From a checkpoint of a small transformer trained on Wikipedia: width 256, 8 heads of 32.
Each number is 128 + 32 x the weight over the matrix's rms, rounded and kept within 0 to 255. Layers, rows and columns count from 0. Numbers have three digits each.

# layer 3 attention query, 256x256, rms 0.0609, rows 45-63, columns 0-63
119108133145134075054109103167157160106156096104124215162163143059092075167099117118168158097068101171139179134198114119210103073060116177167113109183084043150151077144150073087110107197080144
157130183135155082144124212158144133098118099065128165177194240128105073072133140129121061161099119050175070129146071110156200142078070109156127119127139131105088083152087120096077185157076100
113151157185134116115117073125172186082113152155140193134092164084157108152130100093100095058123124118142128109046138162114079145146103141117130123140158142143115169058104131161132129146183189
118131120115173114183101059152130160135112107066092078102157146153131136157181152117122140153136127135089101098082124101182201138155084088103111118164134131134114127152127125090139062068158122
125061153100165101105103072143133098070214114112066095091142121095085133128122159120141134115102120089131116117144163119112131171100093129113091084148174163143153069131103108155153195220087159
060103140139134144126141075128140064136130094133108107122165106115131124086124135153081079119133170133155185089155140152108185150111082152148110175094183183142097164141092104185103146100105162
122123163157066154158161092093113098083106117128143133100115132147169114134126144142050110091183166173162146164092135159187132107088177131072163112142131159142143119102116145168086149094109104
147062125092126162096127137108122084156088131116210098182179142103174125143135100125156130108149117150144066157069129113147120109210174104097123094086157050046099173167159102071077124140050157
191158120142110092120092135154171075110108111169157109071122151113106195118141071138120078103157067131122080107133094186115112133159166156099128109155080153091134120139090055101133165141159176
114195167139119139190126110140136084087118105140201163132143152137111092074047129107218144164191128128109094124130148096134139179161074147173201123151150139100156142116107079104125145121111163
112101116144121127131120165100167165133141045174185153112116117088090115119115085214179125182184134190119099085115150090068073093101179121111122098126127155146172126123144108124091149140075118
132123094106125169088197131148155173052139098097155111086144134073169173100161122115140144098065157173148117134100127174164107137163147192123183149109057137092078190096092157129145140071104085
123052146162118149125139174057130124107155163084119108180193109112134145113157126134106124146117186127104164113119136078126143120050121153094131121105149121138093153164104120148155186163151173
099122038097123098078191169129153124124192033059155138139148085140144108096119086107105119136083120128164154194139211137118129173184165155096139168155123182124131093123116137139126096156146137
077156112148103192122059121092165092133105128044137159120117119112127128045087180100104140108193113148172128125113115163194121075123144164141150121140107136119110091134144072073131101174089098
146126171223160089128155071151152107089194104093102136135142125111129123153123161061097147136163107077160139096139075108156089082175137133109157035186114136116107110183110117150100195180125188
151087164096170113124109106142182109101097074152095133122130074148157155088084185118141217138140133144107131149142118120067064141156135240112123120066133177132180147113132123090129139100171154
103098175129106091093127194099143168096129099054146145104164181112106091238172087141087104165132119092151128088120150129100114105128063176152129144111099119138075178134147130100111083195090086
124134135128151151084138130161135140164145102168197167169125145123061156121147179125112178143099158185099128112139168145099159147078058165141124139178126162132101112085110110119171086118164138
# layer 3 attention key, 256x256, rms 0.0641, rows 45-63, columns 0-63
088124096093161137152207059144068109079140110107120095107106135147146163119136113177109143152093178089113117132083131126054111109146095136082143111124169142121182133134159132072124159111144101
117195130112123138102123147058122131120101078150127175127107059148140148150028069134078139187135153161148181153131078111125132152108142098123121112095157079061127173105144122142129161097098135
104076163186104149158146126141141087133155093159121117028108099093124146125183191110165125167144128148138130080136167157110072147129116095178103067125183081136165090185173155148110085175089093
167111062117099118098169101131123128165225121161153129159115126149177063130083065192159209125142104120145128128151166109137072154082160113131171167144159136058146144093171196119062124152122143
068147180112073139098159164070108206150065111150196079167162131137187118138172097178114077149125097076148056107081123130102102090168171074136117099101121132099144145125154093115144166150086192
094097124132170083074143148105165097150154129115123085084118095170143101136084144129163174097119101110170099124114239063120125174104170148172143108093153129089140072083112143137071105110109088
171136151181130141155145143112101110128140100124145139190226165108049164138129158096161073158174183072103110135162121168153128110166113099227131091109093143098105182168172084094130124175142096
168103126115103081113064133128143138154132161144080079103120126131092062198091096174068088038072180070148127227125091090125129116081087090200096176154111179152109143113164090132145163152167157
126172062201169160072113190132076158181128094131112130095129127184114159123125173164139156072108193098092114050154103087144169110116115070174145113117163085127156104101240149115155136202076101
137118085167114119096201134176083122201087068110103089117112110079167104101154137135066079061105129071117071147134143143122138102111151128096154132115115182180058139163110149158173107091147132
112184154132091113088081165150052084139120129122143159056071107164098146111087150063057062085100115126148111109150141106069127172115107139105122124129175178223111147147092163161119068100112109
121189152159125092137098153098110108111160085101046139202117088136097100105123128137063145126112108060107153092118126108151171166107079130152113169111190119154138148120139104097061152125140083
141160076110123180075094141163089103186087125121179150090141118142153155118128089145105107075143157162130064076073148173126115154133068107135151104129114153152178151158112149100099096139139094
083093224106192097131154087145167124106167114156080097120046158093078097149150122099139107175126110179128124132152156117101083066077133080107143128145103125143101161143129150145120169118083107
169059178133190126079173096181089093177177119103115110069156137108127181125214089135125072130097126127131186112130155120091121128104104118089080201129142089109102152114132096114113095111178107
172121064114056101132103092156119131130122121141183177068123191109156091099138064189148209126176134131121079157105167173043083147127087141115161104148160117136197123118162128095073133090079088
131105117125076176086122116119119120109123208104089130129156130123116104119195164091063125091190110097113131146114110183168138089090076068130143156117145104101137146166175072140147124151139093
150100177182146154136121099116147088126081119139129147112058141170124147151155106094171185090138182129121156181047172162176080162102111120135154073187227109128186129104114090139128142100127122
125156167117104115152119109141103144117135120158138086098125149149078135154127116090128078110116144156177162092133165106117141143138099200133111146147132172169115139171134137166130153169147116
# layer 3 attention value, 256x256, rms 0.0597, rows 32-62, columns 0-63
116052078120097138057150107147135146140127149164131160124165102143131121148131118180119110102115115156080081153114164101069090123116124147171109161102140158156120151111127218158074154123144152
132094084078131167148112161176137095083101115113125174099132155058126151149165098100109081106114100108117146204154165084089166143163044142139154113147110166101083108159066160093171093047151136
185120095120110149156169108150134139092126106054084129159109096086156149151094090125144205161102146135061135148085134183073102144107125106097138093119117086108123192138161146163091094131191040
174111202106103191192127144129141129097145084099136063124187105128148114134177133158142168090164182119097124119122060130035105075171099155086099128153167137127132162117131179141104074168109091
127127141126105030128168093160102132112140146150129113149183161109114135099141137126125128102077133091141125109143117118118177156121122155128106094095089131137117167150127087131082129140113051
134114120145157148116140148148147121126188148162101091072063064152126146144180185075115149126098157088167118144120084087114159202083113104088078129096160118140165082134174110113056109129191143
135131087138096137162175122073130122151079094104130219164110137091147150172122135126184192090091077121099058098142180254192171118118131138095186070127097150075110167110146132129165113072104168
129111100171164040159119146111099107163152116108130151140092087041133136067147122109090189095103110128059159115089066119095139117083182131089138103076140146186143123139073107130151140136125101
119097138134165136129174118077152116131179098200087100099123117117126131106125118151152090095159084138165091155148097068108114094049141161153058177101079110150140114163093171141096103150177139
123160132172135125102087146074150111158165104124124132118074122099175099103111186125118143134116125114091129156206087132105125116094128166061150105159094104182122134078094126142130133102142113
090154074155096174116116109105110138105123061179143121137038116144146151087171081133128130109076064159114098066181093176154141130162108106126062120090096140118105121146165191120156148104098170
118136167098076074183146078101113133112102093079086088163124138073043156123155084115140144062115096091075163148080133104134105162126163166171128114088075109190135115133116099100139093166140114
117135128106141152113090173191098128168152099086127104146121145153149143126172103194147149092187124146113141105116090092126141145119113064122143102156111038048101160126143153173146118152124115
114151162102116134129115170143159084127129079064159144111134140104103181095103144084175146115126191187124116161120178135204166111136119132089105155142070139090134169107096110071175110149048166
102117167102133121096145187118121151143107168189136110139096110101106082097095143070092136191080129172134124153106157119126102089132224131187086095176071147151140146109093162084142112186125138
077104142120117111112120105121093125102155102147139133134091181129091094170145119132127088134111137161089101179127137161144134143079138128106155153154085140108153111107094162120138155106150114
134107134099121094151126130159154104104144142047079143081115153175117125156087098081157140157118124163111155141149107131189101148185191210130133072130144156125153119080128144107099090140135076
092092140053095126125107154109140146100155225092123150101146089138138088164185134139111107174181134079084172113094115152178115152167125087219104064140097113119166172072080142123127140141041137
144148157138148078183161081146201144055164089164138165146143142161139183128171066151147139140104153104087096106153035124123104123163105125149123131151095091127083121086123167086131124095132094
097128105217145147108090180086110137117083176175189067149117107166113092139128132086088157113104092103129155169095113094119133090114133145166135118150118100129094175133182084150139136097137112
096114169161165095138136130123157098074116182144126112118130179122092155183103112122095099118135098110119144187117128116152091105109151104086124172141013098063135143132189106085106112104144085
070176167139108110109141113114161160120108112105117128141164151154111072084153150180139142119153089148148159169088124129126165090080179116134084160131083098154146105158095164088158120169128111
122111104144212094107095103072164124062104050144124134111136078113142115116142129122119086084137162108171176149147125108156157106170087156098133132180120085134109056123154129114100131165117150
141123128142096142107131119105113094198078129141170112167161106121124111163163114103110058081164106153177118139041133135124081143123079086190180150095142129124155156151138115126164165159220080
164107050133171127111132141112160142110206151128088176142149109140142124098117159133149148172122151158155074073130137104163097093102087114124104134079060122174145140107124155166131169177156185
156112070114146118112162153120136072169097088146123149122100149152120149150117104155126082088116086144141176113196159124099128174086124145109197153145074130071124101181103129186137171061142118
129130115171146133148066122104119094139137125067079140063137077145096174093129174102136090158116137131153135023143073088152144110135114152209143126125167172133144097127136149143066168124116092
130132123039102151077152096092143151133127060103117129135119151140065111194122088087140157133171086102140085107134162174075155185156091127108143134122171169098179160112113069117118224099235078
052070166142204109105162103152163152088111102165084096135163198173065104140144085091151153121069200068152156116114108200146107126069133111113129116150118178185158093124170075139154097115145159
187112089144119135147108171120225182141140111092120124138114148140117129167138159145115102121157076096125174099170142134146102059149117137132102095050115081086140150136117135145206137101122145
138113153148098111096158128082204108150139081125155140150082173178136144134070088193145095152129095107059125086081142107126088097130106125116075173150141133117107157139187132151064166142107161
# layer 3 attention output (transposed), 256x256, rms 0.0555, rows 32-62, columns 0-63
182153141082138104127144085179099125144107093123230145151132068134187137171105143105146100138157142127125140137150121139128100187145107099091162150124080140093116191147122112111150165157112170
109135143225090126124106105126187083159109123131146160108119174120141113151142140155164105102042167147107111107106146203168147160165111201133160121171174176092154145128145150061120136148121156
110071138107130151068083109174114154082122114063198105156145160118097091116123095185132069144139182115110138079105118125195138206148067150157151161127169206133099202160174079167152088085168149
076155114022110149157140184110145140079099110139070060086123125159147089075115177104142177190082094061055139113135141084119156132154096123147178125104141140128087155132160094185126167092193115
112166138109102132145081104094080092137160110127112085119091128141157058158069075197151101126147124129120134123117139174127123185112134138121131158114174174153068117152103178156167101143149136
101052186013196143160124133092181182196173158122084152099101150144104184141118164126118139175173072113129149103189112169124155064139181067124127156136158085111083148114106123080078128169162134
157090043109145141146153113110142107101033042200146135119067128155103168135082156051086098127122150136131146137033126135141136163141155091149110117137104128075196123132175154151124112052096105
169111166136137109127063142059149100126131161190145131130096106163084127109176152086070160136066154092157102119134065116153135126125117117149142144121181112121199101108155110160124178136172148
162129164215103106101120129168162150124187186166149081124147179152146099178192157149109135162200109120148135106163137116085156097094166165115087117179080142180150075102124134075126144197158178
105123176120138101215120103149111147084138112144136168153116143183143121120144123081141089124145160117193147094112083138139131082126135098120153047112109082147100142150128135080147086133185088
127177159137119203093151088096089160159108112125161118156135058115073109190120077138093078093151166146125120065126182134064043116154082149163149146080225101119108148109174174168159147068186089
110150108116135130167100122141092056186128184097147086169126104130150149101099116085089168153105135081110108104154182131148125126172151062129110155108119125156111123148143130137146073121097094
147135098111099103148074148129158107090134117131052165150140192123135072142067111117109131145102130108155119073133159136108141133124124154120165171119118151112143202118110105179132137126154126
104101118112091141094113128176164125062126093214148119146064099080130080136158147116117191119097129190120136151167195090099085131165140154078117094160135142096117125163130097158135103091116146
096162151160112120092023098176087187151204100134108074145115147140136123116100121109108155217135116130053102056172121183123117050103114138132174146138095130102151148114135114104164126170141147
163082100119104177083130124155157133079085144154132110132199118181125149096091172141117164106139126105132152132096058144174122117051194125115122113106094141126137170095109151195126111071162098
100148136105174140111100107139119127123148159093140155126143140106104132145119153102157097145145134101089130137148132111160118130139124079199128120158142150100109160103126101126115153106141132
095159129120083077112057111100167105144109101091162077131139129112169142124061109099142093124129127142158167119087138093163167124190142151045176137129111123059077105115166100085077120104117154
181145130115089085132131166131122139120111083075118109144119101119212140120136185172116127129165123176123159101068126101104122129152160111130137160128188102145131059148146120104145127084173074
075152155133098159198144142067110185142126107105083051102145155131130095082152059113154116131141185144122069114134155171147147133154069047156093061141131065136111098176112153073113151106047156
146081139106117118137089120117150119117119107139112106126096179148115102129098066152119166180121114124099111168156119082150136143112139127118136099110160118133233135145138124144136144135092131
132151121176174123132090183123137145148141151137116112176119142136126160095138105127141168204173113174085128107130158118076181099101154180091142059173084117105133187183129109180126139123120098
099145141137117149170141178087085121131158103168117135162136110123072144222143102124217163124130109108135114146196140153057180108096141126101133141157155169159193132126163167174077130193086111
121138135125152102132140135126194190138217074048151160109178187081091164175164132136135118075142129103120077152126116124153211153171075189098115085146149126143114178170106051085110171139150124
110145139134115109150088128181115111116158168130162089147113097150115127086182105176073108091171146206136192068140125011111157106085168131106128144084120157078162168135192182118091081134129169
148115119112136141120205142132091130151128102131127146146136155159163109160230123148169079130112144079168102114103145176103116172058083113111097120096079156226118147106107098116154168121165111
116159092106125119129148132099084113092120159054104090118138110116135132121143118133136166120160131093126079132192180187146154121180092166160104158162113029149133081137149127110146119185120085
155126137134094081098104148143180117152127093121174044113104104179180120095099006134201121137174179087149133103146097168107140126107116103188159132117189114166163150085107170097142149147156113
148102128117194112096087117139103126102127151116120170076146131130124119082085066094116121147135123074117121107127073095155170135122158081102119110154118181195102115096100136135084100082112082
122111089168081148096137183101117114141138094150083106158134122068113112104116102148160111164128065175116156102103126120145158144134132115114124183131131086153127136158187111117206126127188088
138160137184105137156163141173136190102122142214164104150100108161164081087172159089143147090189112118129113146091122094102175172085109148135088106101139082093162121121123138108129185090123077